Weights of a small transformer language model.
Architecture: rotary positions, tied embeddings.
Each number is 500 + 40 x the weight over its row's rms, rounded and kept within 0 to 999. Layers, rows and columns count from 0. Numbers have three digits each. The size before them is the row's rms in percent of the matrix's.

# layer 5 MLP down (transposed), 384x96, rms 0.0937, rows 245-293, columns 0-95
096:507440470556492488432531497509472443514563516541502564542527519511486487430537416474462464463466485463522510455571516519572456509493496516588438508510451539513493560484523516483433512508504566506521446516474552462513498501574485515462587477464485579521442464430548436430483520505505475534
109:512470439461510484509502536522500508512444406521465512519396493443548490429504457541476488503555422450540497489488574584470415503520482532525477568488546511552561465502539467520442476475517529499482474485546439466534519468540479514481488568527529544532462520486602497508580481530524517525
088:524549546535520460426544491533538503460503480486443464498426515457522455495519400528517578491499507442478460469483468450534476513494456460526485491451514502532381540486501443513588464542596497477547445485512483483474459495420543541463462515447459543458551442470521490533473494526481513475
097:538484504514509498505476528514501498492491521480548571526471450583502506459503537469468512482513511534486469414474502332510548476595493485477515541456487482539517539505526484531476523493540493536440532441481475621494529568454541451482493494509488569468519525601527466481534493450502522516
094:499463545471485488468414474541495499480533523578488532575540483550511517539461544511368509484440542527493499511557485545457409529501516466465531542447466493482483497474505468437544519535450542414540511541498483506530476450535456508510487504504474453447482398468522505507518471581539549534
094:545482526541432533475489589487481546436542498466469494491509427573494522539543581494504472522534587529469539470469525480510481519516489502499476504544502455528500505455498549585543495479480524521430483577561532547444408503478464429499536440484562447500536546510559579506493525507517462513
100:671534483512456439552497462492463555556491522522531517541489525491501542504422566507458446491581511431532501496486533527456449465497501493465506490552509416457511490498597454463486489496479429539491529505483471462448519542454538456576543494519511487486527465508478529491479517496506448489
092:558496577490423450536480506374551571544486473575454488441511458524539502527488528537493482494510497533541522487404531520505511516538536455518503454497502506444443546545516463452515526480471469509462468419534461507464438517552542485508498496512435462443527473549552487506443464495477563447
107:575498468503513537466446452526458489513464467513485373565553542469476474529535526518500437455536498527483543485479567470507494541542457624494457515529505487509486416478548532475522479524533484554504512524497474568542522480524400524519499450531475562493535472490514478578460519496452461556
093:505484454503483477505453519549496448521538530558477506488479448502551509478490482474495522548401626507466485503425469389468547517494446528532519558609582444501495533463485451497445501486478498510541465483491483552481460460498453509508492505518465502528422449504494524558524486482548461432
097:472471502536459501464467588538528466500469474438537461463566554461506469486506494486510537496486571532538494452489554550589541517447503485525503497529503508484542539525503595488428449516449476568488478523523503555599428509476464430501425448562547480511493449529492461495535431507465491533
097:468482518502457456479466483502495514500441514501471475460529551433467495484516531508504585484402529494545427411491601469458606515469444496477472490478500544499564513497522519488538424501405524487493494489481496514491529505505516557540486615422489475514516512408539511480460502515491518484
102:487579529561522454425501416542597468490511455543512476483525504427515465496512493516517504512468507441471486524428553451495491505532447411554411466458531464466491528479530457485498478549494511464488545487452505432484519478487497472469513503468507499516553420515593453557568498468529558495
092:549576552507484538512512523498517559469471493521500504504521511507454426525417483501555485549489557479522444505530531468517543581520488518438550587473511496557501517551504417497527536448481493541495527502563479465501510422473513540533563428522498501474541443456504477401558410476468492470
104:537467509519524556419498544546585511556473496550527552536495455531545491540476445522532494434549523453515516493462498553438553519522490481434432483458536420467483473490493503461491478504565573468577500516433510493451402462453501475466504483569432541514506508524507441524493516508541473449
102:523548491495517473516549532494424497522482482488521478493489522523546479539524534527475530490448560482494484538553486558495437508519501415499455504529511474466543480562544514497539453500443381606488470448484475545540635475478469523504565465538483536552541544502531508486542466484557570474
103:563482486503510492478518474533521571442506589517471471505439441481440424591518437481501566511515463456457492543578512460476510526431513520411511513472468442541457453430558439506508524573566519469496458456519505520513493437516519551491507554485513481479446529487484477577483514522475515487
097:475506507540585493524550529488503457541535417470455515503529488491594486528521415452460532581507429471485437512418500460485464458550462550437517507495523547456547559523560517535499521459509487535486476481494488389499450485455500475510495490500445537476536426526526477527482428525535482540
111:527476515456519550483464452445475458522514491443489440503519537528587512488490548539592483498505449490439429538487531526471547488561536506488509500523457577511568483491461511513484538550510421500538543513507486500503520564519485563486447513498490540519505490540645456498456528482463417566
102:568470429567466489510457506545504528464486456483517524505476542435520499445544586457508519456519503488487528474508495502546510514565468458585520487553493406534486461576517484489470488479494554457513548529430529534514551580496473531554438464451423567528438525533473481483483568503546498473
107:462503511555486506438500536509480480564401488546520588479604519486502531518526451460474480530549431438485538567509514478551479508572490478499452490427513500424483499492534532493476507467459420522471546521506513529541506551519458491445519476461562525585477521492463539538430494492535467435
105:463493520433598511547495496494482431494493461535444524505444480542467532520553536583511510523474528483471461418476507453494536444500501488523498490444442500521521538465443449530475472511462399445495509547574544523525526482458492547466443487511533516508510427581570454463524427522538504543
110:512545430488492581586472487553458509424544480559502487456555463511464549506392408523515501503488516540491509429483463540507505573456580521445467566486549580524491473533425556497516505524506481424485516468457455515495517488466524529498521496501467485444543489477552478442483481483496502493
095:568491435498465483474510467506431514500582560571477545529503414549539567521531523489488489510573515492476534504469514517467449442585474492551479457469516479430505444483491451473517445482541521476535445517489532531509468571498507481562567448491575479498420543502487512470536470412493482470
100:569525397485489525468460480540487471482446428538448497504489495444430565472501510404517562492507491463520454513556487487544450526552423491478555508564483477436503495534421515507491491528519542495518536437511468493504495476478475544520581493427515454439499502502542482446464451409476490501
098:477438450565463574562509536578489501525439461456491500472454431409553506457498502549509560494464427536506506490498550493485475506423449463455492507400501498487494465499509532515534481461529535452452534466521565532530525448482532522510479497522575480489429500443492476516460515510603526498
102:535533505475495517505495534521451465380568489478468580458461429500495493505506499491454437494496522530505497475468452484489449496496477503546478560470497527490534417503403497506456471476431405467477496553421493512477480462546505470494516519502517418489481531502552597494453435568456468501
093:462474459514444503478420486443385501464533445483516519483428509537505527520517545474493524528519555500487547470510449470497482570439446450460476501579466495410497524478540538467531499493487452493445534476455529441471452517466538541492520507480566507441488531521624555480458519488525499549
107:464596476500499508494486541472430444519447496481466562496542535529485456487478497503497498466544510505559503507511526456477554612546514577527564542504539477567482520452506499510490521539500564410476480427453575449501454443489489465435527523502550508461532553530562499485510536484463430454
101:557503522497515528522420485506450486508512533474458460507568506472479540470561452488512474545575491509503524544432493377557511575580500462434527512448503545536564443541471438490479470512517501466472489449460493519496515509505416486514489505436473546594524489542512483467529445459468455539
104:498495593517546543437466520470514450557544517470420455505493531465511525562517472501455516457479473446441545499546568508447512578489495505454520535438496513492463462448492526580503508463552435512446544497551484498402443517526502488493570520511489493473549455512517548525553494545549416488
111:492492480537522536515484572461558521530464498442531447514529450447451524435473519544562543543532557503486427466463502611504453452534500448525483445521486542581517519526424530490466531501438488466480471530499477508501496524484532503493481440430542490529440473530506451405508544514424516446
100:508452554502536592496580446488491485453571521492441499484430492528513529534530489516545481521464488502481478484573541554459471454531520441496500493538507475486557498491518375498532596531431421555491512482443474416486505522485523504522476504500447410466511538503510518515553521472534450479
100:509585447503445509438457472473476410510452521511493517505519570455495513520429498554536489405478479543531470558500517428479549482495507466461536555521567538502412488499501484530514495495460511454506475515507533491488403489473445568478509505580503482424543490495460435459533519550470444531
097:483510459495574540544475481507530473539521455499559571520540489540541546542508482525497489495471542408506479537527472488560432514548623504533465599508517566544515551479480466480510513484469481493483545447502529456572503483483475402477521477487480527465514440477529523500517424489398497514
094:546532453547430442512468530474402569543542491507479460495462462563430521541524420492488536501559501507499550513522486446525460496526570526500519510492401509498536437522504552473521539500504481471494476488510559445472553462508482564578484493529443454453487561483489513571535444427512519504
101:584481506470485476443484525523497483476468589492480560545506516489470511498579510503506529468597538495547434488504504485493473505515510493408536453505461492509520486590598507473548496511446500524451464480423527459499504467472478552450513459580538554510565554468499527489432513446457469566
101:634491515517414502552496467487439443536522585539475468478530529477530498508515531572466513505534472565506499471481466431510510458460480450420507446500462479519477492495485581506512513601493469579534457532519493545522450477443424475454533517551473497491469549467462507537514500521506543486
105:488432564495478462591462512550500451530510441516477514515500478560453545457507481518486478527537450518507408451452497578541460563517512503491522475509466479472495459558480502532422465502503496486435458533547515485428435479420462516532521467548564445410491554499472573485504524445515505490
102:485530529479548498459494477499544473505504548504454484582555489469495575470520620519538437500462508466610483497496457601511557506475452505514440477498485461494502544488541499478490508567461477569471483529518453528485560535547546523507482509540435433503544538444546493567452528553524521512
103:552586523481467538483575543457468558496463463479503472476514513486478426536519518455496482505549533508487450501433458458507523523555535579489553514486546492464474499460474462448582485538486504533544456540388468558483474467516495514507479443422518548459552493452484585525469516538522521573
104:478468482462562452494483509509537526424563524545486491472519462491486528584455476510522462493530432489450580543463542474464549470522437492420603503468484522452462514517432465473536472474531491520532434573571522492521458546525483512522454434461479508422503529521504498482536524446428542478
092:486428528462534513475493482486491443430519511540480536492518451536526468486533531573569469504521582519447468519507523556535435512550515503467475508428471501479471491531480424465460519543504490454506563464494552584553503499487510442473563469511449464526465452492376457506539526483412531534
102:527459532510439518445409549521546483546484529461540510477477472445454489444531470507510519517499556480492507513502534562527436467471532493487474487517543450453458484498485568473511524596433524529523553593502493556504513458487506459580521518523497474516613442548435527470518480545535467571
102:464490500496462555505461459395484496481481526480432542558548473504511488496462551419510496454443454534467491503421517391471488489541550530503462556409519469549558545484477505496409491526450526527458539516478471513542508532437451521474454522508466495519480487516578477533463490505446433468
099:503574503451525485537482478533503433486556551553433508511481513486508486573532519487548427488478527523534461475435512567550459584525503496495506514497475499432445429475507531518464438513570480469490477519556430528490493541491478518474554440510499517601386488517531557456525456494522489456
099:529495540463569567537488532499469493457497542461526516478452478483488573519466509495469511495595510528494455466442504543450412501524531586423441429525559499509470476545569484513526461541453480475486591495504533515532526579495498454457542516506532392528524551466514483510513494507469460549
098:517493463507535517539474514463471552508487574528466490452489525481497512491541489517518504418604541568472439544561454466485478433468448539487551481504537552504525499489450512530471550485522549567458559542617457521511444517492533576566540508546459537443527526478515473478461556483529525533
087:524487531513642487552524553519498439526561462493473521477517455545449570503558556497490479431455459467439520490556511505538525491514488485473503508435435517455503488493544466529408414453490485441538483463480526503509481431499446540498474497510539536551568498488489470461457520537551495560
# layer 5 MLP gate, 384x96, rms 0.198, rows 246-293, columns 0-95
104:435470573498509518495491520510550478575502483507469446493464493503455527440535512500529475435470422535524578421579468512479470500404471509451462510450448547470478452533522555514500538485541487481463534534483549499540522491539450581529463435553566559523508518530494450523445441476542526520
088:514470463506521450452534511506538469509485475485530458494498521513467496532526444565556498574567522475475455554503489521487554493522559508456495480448497497498462459433486459564555422502557454472485462423468526429431445521517531486560556460517493478461517505528475431432451466425514601465
100:489449538462460503481504498509526531508493533468470540586506469484487504474483509471438505473576466541484463494422515451541502518532501469481452519497475512511520545529553509559484530504497528498474510404592441555465540584437469582524475561490511596520516423541432488530586509516449511479
094:497474460479565504474585546447547528490525518550437495493503492512430492436446505506434450433499480454570424484519567411497530470517487458496513515499423500526472558488509503460474493522507424519460507464508505503485532474538513544528506524476425484504487506420412448512605497549541516483
096:555501541461491528428458533512437474469530461542502475489471427483546477502453478552475470488473457538502467430461457570463522410503481408511470524545553427463524499554504402579474462518530462478476496460561502459443534504485489492502499476505492468499552475480513465501534514452600449459
096:467516452501566549556473448483454512514426573592561533490504523484521521543477512459548481500506488435504486529483423512483519453470506476522463585440418550518525464472509548531535496429469490550494427475556502529490474524448446535562540564486503519534486486546475458508556448490497453564
096:462542513512480535495496497532442528522470531496480455492468461513492484500482507414508514412439528520463517480452551455512487485486526472561537540550499546468469528611477392490492528452485493499540416500454586476529442499460529436468483495486570478481450437505451587461530457467469471463
105:587517536518577551513456509476486469537527485550506446471586457449580545543537528480463549494426541523555495473453524458468543513550482556518467501510534414535550494471463564420463451491542516494531463417514525502560520528500503529540476442486534529488473460459515483482482448561519541501
104:507524464500518443520457529607507553505555448499510503609455518462550504545554419439553480498501439519565516500493488470511513509450555532491490549449493449495500522497447496493525456554522500509579469448543510534515450536476444547540544502498500427490428489453541453525499420494520554524
099:442493458528485563528516514454437553560515508546505486575498607458570511550442405525438443495464508468465500510476468542460563539480577548519484473438521482437564483505419554533519524509499534511455532516466472478532568513484475545503506552482488487467488497532462460493464559487546478504
095:464455563505537516476496512542538516547486539483490490461460448458480490535492448514552461565508510444492478531531510507532549497436549594468511392476512474453474495520461520556504488508430558422479477462528502525428487512540566564535513497467486511556493449465442517431560439443466457543
107:556453543477550615517534483448515535533475595476447512452460522427553544524463478563520466475506491494458524524463575583483493518528461481514473527451514520536506504500538479567549517463497508507463466481528505570464430590509571478536507456479570478524503522530552524464467496504454460530
094:485633556470530533521448451536499545502526461479529543566533524497540419437533504462506521480456458388539474525501566492487511547555465524514470481456576555469493466567473503455499558495472546555473493514575449512540485500503551449550489520491533439549503546478520510496497497517511519536
107:494474524554523536480537466493504525532503540511558477479498414490488477544490508504448472511522589525429585475562451477490452485505505517574488492492478467433479502415564520554491431483595468531490510510391497529502467489432487557537516484452473571534432473475450502541454507543506498528
097:494500468501544434517515521545518524524574514575549498534522483473482553497486495469495479520523426469468525521476471486456501513515525488466512440548521449491537482514473499494541568457494452616467438491454533535431584466486546530537542493497576550493518487386469470468562522502534564419
101:514533565453471478458507416511451496501524460561421503529541481492538506546562485480554511465500501454473466525510554505535495576545551462432525494526546472534574495515561430507498478519419482540528470526504497492472533447541457535568503493474434523583458497492598464527525531490585500495
105:395551466552451433475478515563443512571485471505477449491519516503502443540555454491447565492449470535476468534486520467473496506511565526498541531476514542454530557499536505569503519471526488459505484506505494453511451542410457488497479457515473415570557521531398472517451519567529472499
106:594485531528473516453522550598516425475467523497531489548518459541500475550589506514594482488509536456497540482534498554482411518510439441519429537476535500532532518555485551498516517447512550501499531525525515504453511512494552483438572486518574468477501482526494551577457451483487453454
108:508470482565459474436504577507609522444454496526497559504436490476460518503514495565492517453406504548465517511548538523478492553526562506458488426503408503564518413491436490509502469558584500507474540529507511465516477490503515497567523447548535545533495540445480507456510539530512544504
103:535460474493519458508497464480528512551505555472519511513473539485428532534469549407497465434524513521523509547584531530518505482481589550512611450576505430513539522553471464470508481480529476462549497569495433452554510547542523532485555515566481461464485474475526484511549517457458580511
102:525481418586539462501535446527522528524440549458476477423438542515560460526446460505474480466503487479515541493548549608455523495495445515454510429534516525439528501485490515550524541465505488461502458548536503422532547506483484474491490534523541494522430518540503468462474484407571505570
095:558520448433548450503477411465469443405444528555532550502516491522549516488520490543483479552472497526491492484491568531509441509501538519489458519551506481505562551519541484577563455538454425482489445529478446499465450515431602538536531548524512499469549446456480503477514501459477525534
102:467528511565508513541403490553504427555548534498539455603539550469511510530482545501467378471486523557480532472443534502501455491575482470464460511524478510515518492451414490452543539535550486510568478525511483570453500507460516555474531459440493521548458482559493541461508509493473481520
110:489478414473500485479496499486472456558491536446577496552463397509457494572526496503548567535516457443529522440509554575472473399571515464439519490492483522456502499522545513536510488484503588475499532482426536473457488500534498519499527489554526497527479508479598515432556484449467503520
105:567476519482537502485507505510528425536547497572494519476501485427517526525462402516486517449470489526499538426557473564499466473493445512446498534480465511515483450567495563501532463569508454423451485475491571502550423544454500446475513548474513533452499547501573460547570578497508489525
109:507531466553537497479462557495513553485460500494501552466536520484491459469518489484440423548554503420498477497517533515494503561487484465491443513548435523488502496540595442499452529624499505472515577481538508473530519560482561535583477607508517415467451468524481477527471463502492473521
091:511443528497511472494469493491489508506553484446489575566592539490498543503506453565364469482457528497511544486533590474425510542529455459491530438431459487473522536508496492550480537538539563490500550513495492481482505460544508577456525514546549488525519471538429463472451516523544528562
108:520508473509508534559475473432538504501439437458582534592500537470533485479469489562501539472530541514524582535601489474451488473503485545428510528469433439521537457449526460525445523492487498517492509457495482524522496518526404561507444488503492509567438505474455486489445474514600499523
105:557480540470430486514512499432435490506435497511409475525433459522532517540466528496483447465519496535492463515476566480512533559599527572497495481439477469534511555499502486488505504486567419489491550468445524459428486475562451558511478504461537502583499493504540437535545453445500555478
098:462502494524471485494516480461603571508525472567466399559532485512469491446481526501523504489509539543567506491470472506508482511519455451461458453508450498453454482545549531566482455512405578507578516441513498524461449504507542538511448543534526474538485467489432486581471534444510573495
109:498516562466514543531565570470534530456508477547460486516434566445469446568504547520428550485497472535463542529496475535532457480440518484518471485503457498521431466524471419451516444492479513510493522546509484515545580563510495551469455426488478469530490558530445445463432466554562476548
096:517477538473474411425513491540443490577561523545464513499548451554415468534483430435457503440481481506431446467526482450608477481460451547513487481455474544486459515493565500525466450515476468475528458481481490530489516530482501545494422517420530499519442510492506533552512509519433481472
108:464456494472505492502464474460499484513488476471517535473498441580429458484496499571440481522477452473497505550470523542613556483486521498473510434512492455532469488558492483441483497609459444502557512459475466499480536470533538551511528418464492521509593482475500491581494449604479516526
097:496507566469484427488537543483500558551523494496511489515521533459576436538520598471450546498527489480562465509444533504477526434476470466451430453508520477483508444530458516510538530544506529534384531507536463433522541481520522516547563516510576453494459609503500506515497493508455500562
094:516540548476554596524496515495579502538537476522618504543488445521531527458502437476493533402518506453443522484479497441493549555547458488510447498529488491489516533499506546548481579524534499528557473457567457519516466470480460534468551493575510456475459527510517454477557464426553500523
109:560479409487555456521442458494525442527441443502490481488482470497482429492527512501503467447530492582545531550545466524474441545431576561478453522479544536514516473473519477508483488457514448521452529495493389541471505439594528472498527520482519478598500437506498512517464513509448464523
097:516452465504548520519500582507539495511531535569510507566529533487525504536545501507474526528514526592558502461475447427433557419492483511525491475484518414468498444526460559489389459507515556470463547489457502463535525520458489510518463473497554518545518561517412431555518471519521547520
110:467567511574522573499501480524475522431469558550493478513504504498565465544546568459498477515513469487523525554408542494524484554453503494461555418559522459556455513499510503553516548534555540518488473501487516574539494507496417477560475490510495569436451460465506550460552494444461514561
099:519481495551506519521471505501563494508537459512509460551490410499463439462459494578530468502465533518464470438480482594474504526501470535477588495545563508506536596523485482483523483506452525553455547441565524550485437461534565526469522497585550563461466458455464521567526526454504497514
098:466467514411504617435501442486471463523524545488494481550526501575503499475544519431501512542527458509442451533500459481551490523584463566476461469477525450445523517506532522545467411510540548554476507559501484522492479459435530538547460497536493457545447504407477477524510543524524500465
103:464484493564537525494461546562582512524539401531454489527539500541481474526515484525493439544528427514477508541518549544587508495457490487495558499442467447528503505471512493510532465454460561467480502437514494462491528513547421541509582477461578550530514547544521492403563468505507553492
098:401535551525536522529544451474509538510505519462411433461520539517506475501513454535499456440510414502484486526465471555495408494532520524474521522521572521463519529479450452518445570470466520421489512507451536460468415526483490547512449486515469573404568491494540464504498495479518476521
100:485536498463480442472518467487536497531473406461546521546429517506484382515543552502479559526515439522495498478521517535491500467492447477475594464522471505523477498597437479471539487470506470434524562506470508457499441514516543503449441531572493488508465529366495499466500557490494487490
102:466477443540469490534500488442524520515508433483537517563537464476552494517481507459572466521418452537465513440407488487424535579548448503528499503413571486519556519497473525503462486500495604534501551500519478542478557558459533500487473551533404492496501463464505466502452471444500511497
096:557553506425466481498510462526550485520552543461461524514517496464576415548537515473571472464485454477505490469480518413433499518551492499479494529552494495534423415480472502499511478496540409442498490504575438550457471535417508488486505448520541538545416492460526523482527527481550525517
098:569507558556474483444525503432425517543486480518475516536500543463511514571512544521524480531468434463527489479439542511474516476590499448513512507511484465569598522454442480471534598497522503542497465502463517452423496525485544505497470462498458496505579493501541462465447584488536529423
108:560537527527498523517540488447420484461521549500475489510504478506483436472512454523526495518449482559440588525582498454543484521522506507476471455501461540521449578410430498533504512435470491518476530520451510545590508515468496465524453427458480512526460451605559496553473484492461483457
087:472523590465485506550489492524457493569534490494456517457578474484505418487517433488538498497479490477504421498389519509441469447523471475567461513476476510539465497620485511477602499493536504530530475556503483468484509550466484496525554483469490489465485489491554590563488542446513465542
# layer 5 MLP up, 384x96, rms 0.205, rows 246-293, columns 0-95
104:478433495543461497531537534470477553541516529553434522422492537507466471540475523425568451544511424484504547560585523439491488510443485453504513414524477434485505514511533477458485505529546533459583472472493488473502535533496538529501597492466480541515478477539545488464549481496553499597
094:494528552513505608518534486474489469483538504427496556480489449502563522507508505506478464536534564484474508537496488562460489576502517492423588548487499516505588441540462555403566470462544579482511527469446512552493541512540426509536523439489503458467486495514442562464487505503473514523
096:527497477539456493459504489493534491540531480544486467521484511481573488577489510548538481445514552511451470544523534505540565512515491568551556569536525441512529500615509526505493489493398449445524519489605471534495557460459442522437476464490477521487535513514460402524421506498499496504
091:446454409451505491503522498467525534520495425476490487481481463502479478526495537548501428442542420482529561485522405494485427451562400441531507513542543571409524485504514532475470520456510460478536490543524542442492552553491500455464514510550511570513475518484514479541511513479556559521
090:491501542462483525457485523562450421463507554511467534508543514523501479522500407525430477499556556537493546516473437553418551483534546424481467517511535552504467556478517495582518458476513490428496501512528457501548552560529490453503543480481617476542484550527548533501545496447499537473
098:545530482410518487551512523544534540459556459417504522535537479517508552447499580554460443430424478508514538529574513483542495531464553494520440496556491500532391462552405500474503515473482565469499488489463453518498467467506459519417465483472501479513537533564511526461484485500542508483
097:521473566496509495548569515543540481469503526461498468510409537522502452448525544457562444478431513387490474484552467436537486482444563545453532517486536537510474524502515473449546477533534500429535443496460444493478525530484468531444544485414502469516507503475513508525484526531504382457
109:552558543480443398426512465525470481487490472460450517484481508526454457540521463470504507430568513399383558511502526518535500520506456485443583492526457470538512489519494450510503494516481469447532473476485581481524489515522479528492576429476553571479514501534544521440498531500482506555
093:506527509492507528467535544461442528550511563454472470537496553580478597500462481610532416489464458472556567473523532504578496533391470517523549444547472521490550516527521453533497468518490478470500558459478498475466514471481535501506500503450550455485455537434516452487504461529517495569
102:479456492486503558460520461490533514471492459413482464459458517515569492503478509470586486549496492511512471460541581541552505481536498511537506421477480515495507509474538529506452564550533435482422486457455472498498524496577530474520507520427473591513428499509470504542470514375515415521
093:518473523453485463472465501482463514473422476515481462483493495410536459529523483496453418565530456441470551581501475468571489549408504529473509405500491565387505491482522488568461513457535527535533477548537535515541467555464511479538535511566576504477499486504499489440536471510516513491
103:480588534517499527530477443543441522405450536542533488590484483546455503501579458498527499556535554535533504471521564467422554435560529492520503557446564534427484473437561468512457491500513485474511520515539539475518453519558545502535513490514553487466468573519486494481511495538562520486
096:552445528515482518420494525481524503503470516494478492486437453481486500530538522520523492496463511560547485448471506400438455497447576508515517422532482498440489591500472554507470465478467437442506523471485538495557459387496507538507519413459521575440441471460502537519508534509564520523
104:500437515475455535455493531547475437471441522543492447483493505442563483448436574537473470447478518542485571463440531501434538489508565452509550529507485572509515481494449572503540499467434491531553464490517456472528450502564551581496443509453486470514506560498533441513544471562480460525
105:493511542552483521447470543542451472460421552472499579476469529447524423584478516547420487474476515526483476555519528492548501502453418534524557506497525512447449509485554568527530443521562571513536535519492509449493467596535496521526489504458504495478482464558477518536530527548520435558
099:501486517506487580559538468491466467540489512454439441463500531592513516378505491427497502528503444498549575550505514542474525465543485551522391489518502512505523523436501555500530522532485474505524475482569548481466575434448504417535491481495482511572466500513520501477514488435558522495
102:540525485583551482468487500553460534497465515534466486532427484504373505522529430584543446476495517478471515504490501521560470493473481490481471449437484565524513472554543548407497446505493500431456461543501511559402509543497555522454546490512459533562467529463486492525527550502500532492
105:504528598473497547520428456523545497551472444514493474544530575490510523508550554507535528482473477550442510509470542487473511534558480497469433537460471527616500506491525455548466509453432495463497470542501400468413506475461478489519522591519465503507456455470544496441504564541497475502
103:493478537481472472546525487513411491490499490546540506563479538457462549529494508519533481529537486496508531497539580496533411463461444497501510502464507496468554535494555465425489509497488503542461515496574463515521529470521463558483408511517510460548516413416550474508494379476516391518
108:499539564498584537537502543519454478465506532508478458472512502471506482439500538552461450520567526538521439449449435509431536526516455523482511479448553479504497465546517510460463511522466456545447598493508488451505497441467418533461465548524607462472518497530466508549502477581521479426
102:495547531503492537582602471447531507585506533449474523471537514516470453540510488503515521506535509474499469467522524496513570459475450522459550511508591532496525537457487550475488494517509516483441522467534544433428554505409474518475469577507479502450500497483474490617472497434496511594
105:442464603490456507521477425459401593470492542507431531495554425579511532479529496513508493457500517555487445462471503465447496412530490553547503543497541573443511449496500459434487496489515529476499561434475476510487452474498512494507534478550489472476463504445496525526443454528484541501
101:533493556491584522497583482483549488574470433488484437463464562472472496480510488492471436423492489549515474518544488452487543538468497497427485500469551435533526567472601514557542570533496475563439519429496501439465471502500529512468486515463470527458572461472562486533469490503527508524
104:494527464547491511465546528528523458474537487451521445533475466520515492488571504565515500543409471473526530526522485531573515544540599526536520462560494561512440512470472542462543506452499505562498539516486545452442587505399492493476544450525457470468505581476475435520487509527584520482
101:490570573567537482421503523492515513532492474534539452537557517455525560539550469531510530474478395404502451536548486521528487532478458459485472535507494427519498504479469503556453423519579496591544477499521426513501553450520543542516531566500515528483526437505516479529508553511536509483
107:552518496475506554499504438505476607457435532521484503421520523488490529415485542391502513500470531507479489507504468524512489438531512455496491569501530536491500507544439441499527543447531531475468562496470509581511468576516561458498477570522439521453476481497625513485549513500518522512
086:533460543490558493503516516559495554516524503510576523545573471452536415498515516547511530476470486536580506506454543500419483501453526540575502505509513441490524550506561467554533563522532546484462445505473505499524550503462486512407565496539445463423552489482406503493520541493551498554
111:531476520518513514518489463468445475510484438503440491537534573481518569404478512429451466481502512555483457480517454566439519487478480511537495522519538469526462473503618534523443477493531515490471499506467499552431488506508500481560420471496474479577486471579614474503505444554526512553
104:490472527439452597481460473487492415521454512511480451504484527477564500501519529497433492458537505504495511522548534480455526527458473516538599560526438488534611505486556464543506522554507530522484483559485516543413454496464502459523462481524474476477518464538500547619569512487556513505
109:467462450481488511562531477478553549503476476558525554553447530539474429538431512522520464456527473537598546475519455478519442532540519455522509447504437464501510489490535498499544511426521586524519501507496467559445406438478532523496515430448570501491516508483458471519492430549559460483
105:594519504478552477486461441560609521537527512460500515489567453565519542490506533570526535499496525513522489510520461463532598555538471487536522465490494463519494409474494444498467535518498566491487526450467542438538459541535503452541508462512466473526488496600413540473479455530519510469
099:463508585578554509502540454496452461518513505391463564431443560473534412493511511417462549462532501465520496411485519505479477468538530527454459492516498504520461467518479506505446546491517450485453513509482598509540448450494514468457523488571490454459482542521488541493551448547494522511
094:524490504506519403462415469519539534454432451522545576516562460457473521492566553524596507468451523516405548431468428537506508479463486510462502461525558479506457492521507550486481563531525506497460521468518464523434573551447527457471534490511484483515482529468533488508553431491474473483
097:534495524535478517445518479463479496467451522471480507497485461558514531527476455513562586566450520526533520533533480525460513478427462521436575426467515541510459497495479507478525574542515583532517482510441443504503504472473493423544535461415490459480526499456504478608449556518523562432
092:519500476450600561521537500544491481446476556500564497530484523564498471485594549535479515462533480534477533544480511544535513495506555510496506511552486605480512551548525455456521585508497529445587508468513435567463478449460488452474571528475533513525526489560507469419500534508540526476
104:494425553528428499540477502495489460514519479547479469459480542539405600484532497520492517487479581418452493490467507522458495471463543437433459514467504493481526508477473454466500439478507470521483522548539518510518474565515553521517498406545426489454547448522552430455567510442497462533
095:458535470483553494475554503496524570510432486488524483446505465491428439477492451458544494481550524529565540455552448448498396507467494521481552458481461514437500534436527547455432439473588566474512550449485498517506570576561485463518474523553487499506486517443465494460501532507494481538
104:591577480464606569511477490451566524525528535470474529528481552536457525477466479487511448441486504474558557480510534439504493486484506444474491488466503513497541506470462462500516464411451550494491488536509411470437502462478574579484531569483483441447485488443506522500516448561539517481
097:452527598527511501462542489506515491493415498476504446537571492439514496463537479515522495533525518479467469467488544465440516479505517551505431479420581444537572497460433458476467446538519503407528508521549553468490433444488468498494505439490546486509506418484525545508519505519577434470
103:514432517504556443559559509556477406602485489559494546399440463448465557438496463481445486508484490494458544480506533509452536476464499541469491547516512528500491462528493522466558499487524466463509566507587580542533513461487496534450532450471511550439506501507493554467529506489452474533
104:513560419501484498456490471460521508560442417463569497485538509499477548489480478474560487540510541470464500532491622565469483474539480518483422529544556553427541479497492539419528469442461551536481513539517475565499519516475418462450484560490443461490520547524471497551483520487488517472
091:529460498537446466487493452562493544492542474521493510500485519509528494502458514485503446549450469480489429505561571453441574498480500531494488487470465461547515468549467562564608492440504506510446477533570464455499524512511478513435506653499475536482526474506555531505480457533417475508
105:447418520555553478489521581532471466524493450521450512532596501496530516442517496544526510554559515460503528507459459464510481519559549479425510535453497441566556517510469427532483510472414511505517461498499455497576431523468528489503486460499478506491469561506597546490477501523490417548
100:615493492505545520471514562448556494425440587512548435531533514512466558539502497536535475540572455441480539515471542488582476533510495517506534420563554467507483540468548473556518481546532474576489487550446480560522510466478491502467562547487503550451448514467498507484471508468503519498
093:515533570530503553472463548458510490484473537581580420513504579524471605489482517535488535557440482440487514503525534515492468404457502517467482503545499485558526484529489538554522533495461544506515475499468507523521511417530484512518525577487541484407483528535507567476527530457497434572
102:507501502475410440514472481492564548458499547499545503503532519524586468462564526518506466455499502507499506523548546449476494546454505328535524516518538544505439561478486505459532519530477540420561488503556469501523503481515541505465523547489456538530468446475479564497544422498468528476
101:505509522559462536521487514528466513508536529457529540483511542592503567527454467510485424570476520496470486455544584500426496533534540501469560516465512472476506621459564508508458438542553469481427502510446512508529463465470445496528559565536494547475523431505548527570527519459524511517
083:574458479509519465479511542497415535572543491430532456483503422513537490489454527526541517558498486492541546484519420560519537499532523510582507581576497497544514552511504516531614544527547504472504463558565501436484482485493490555475509582507480496462499471569505532568512484524506495531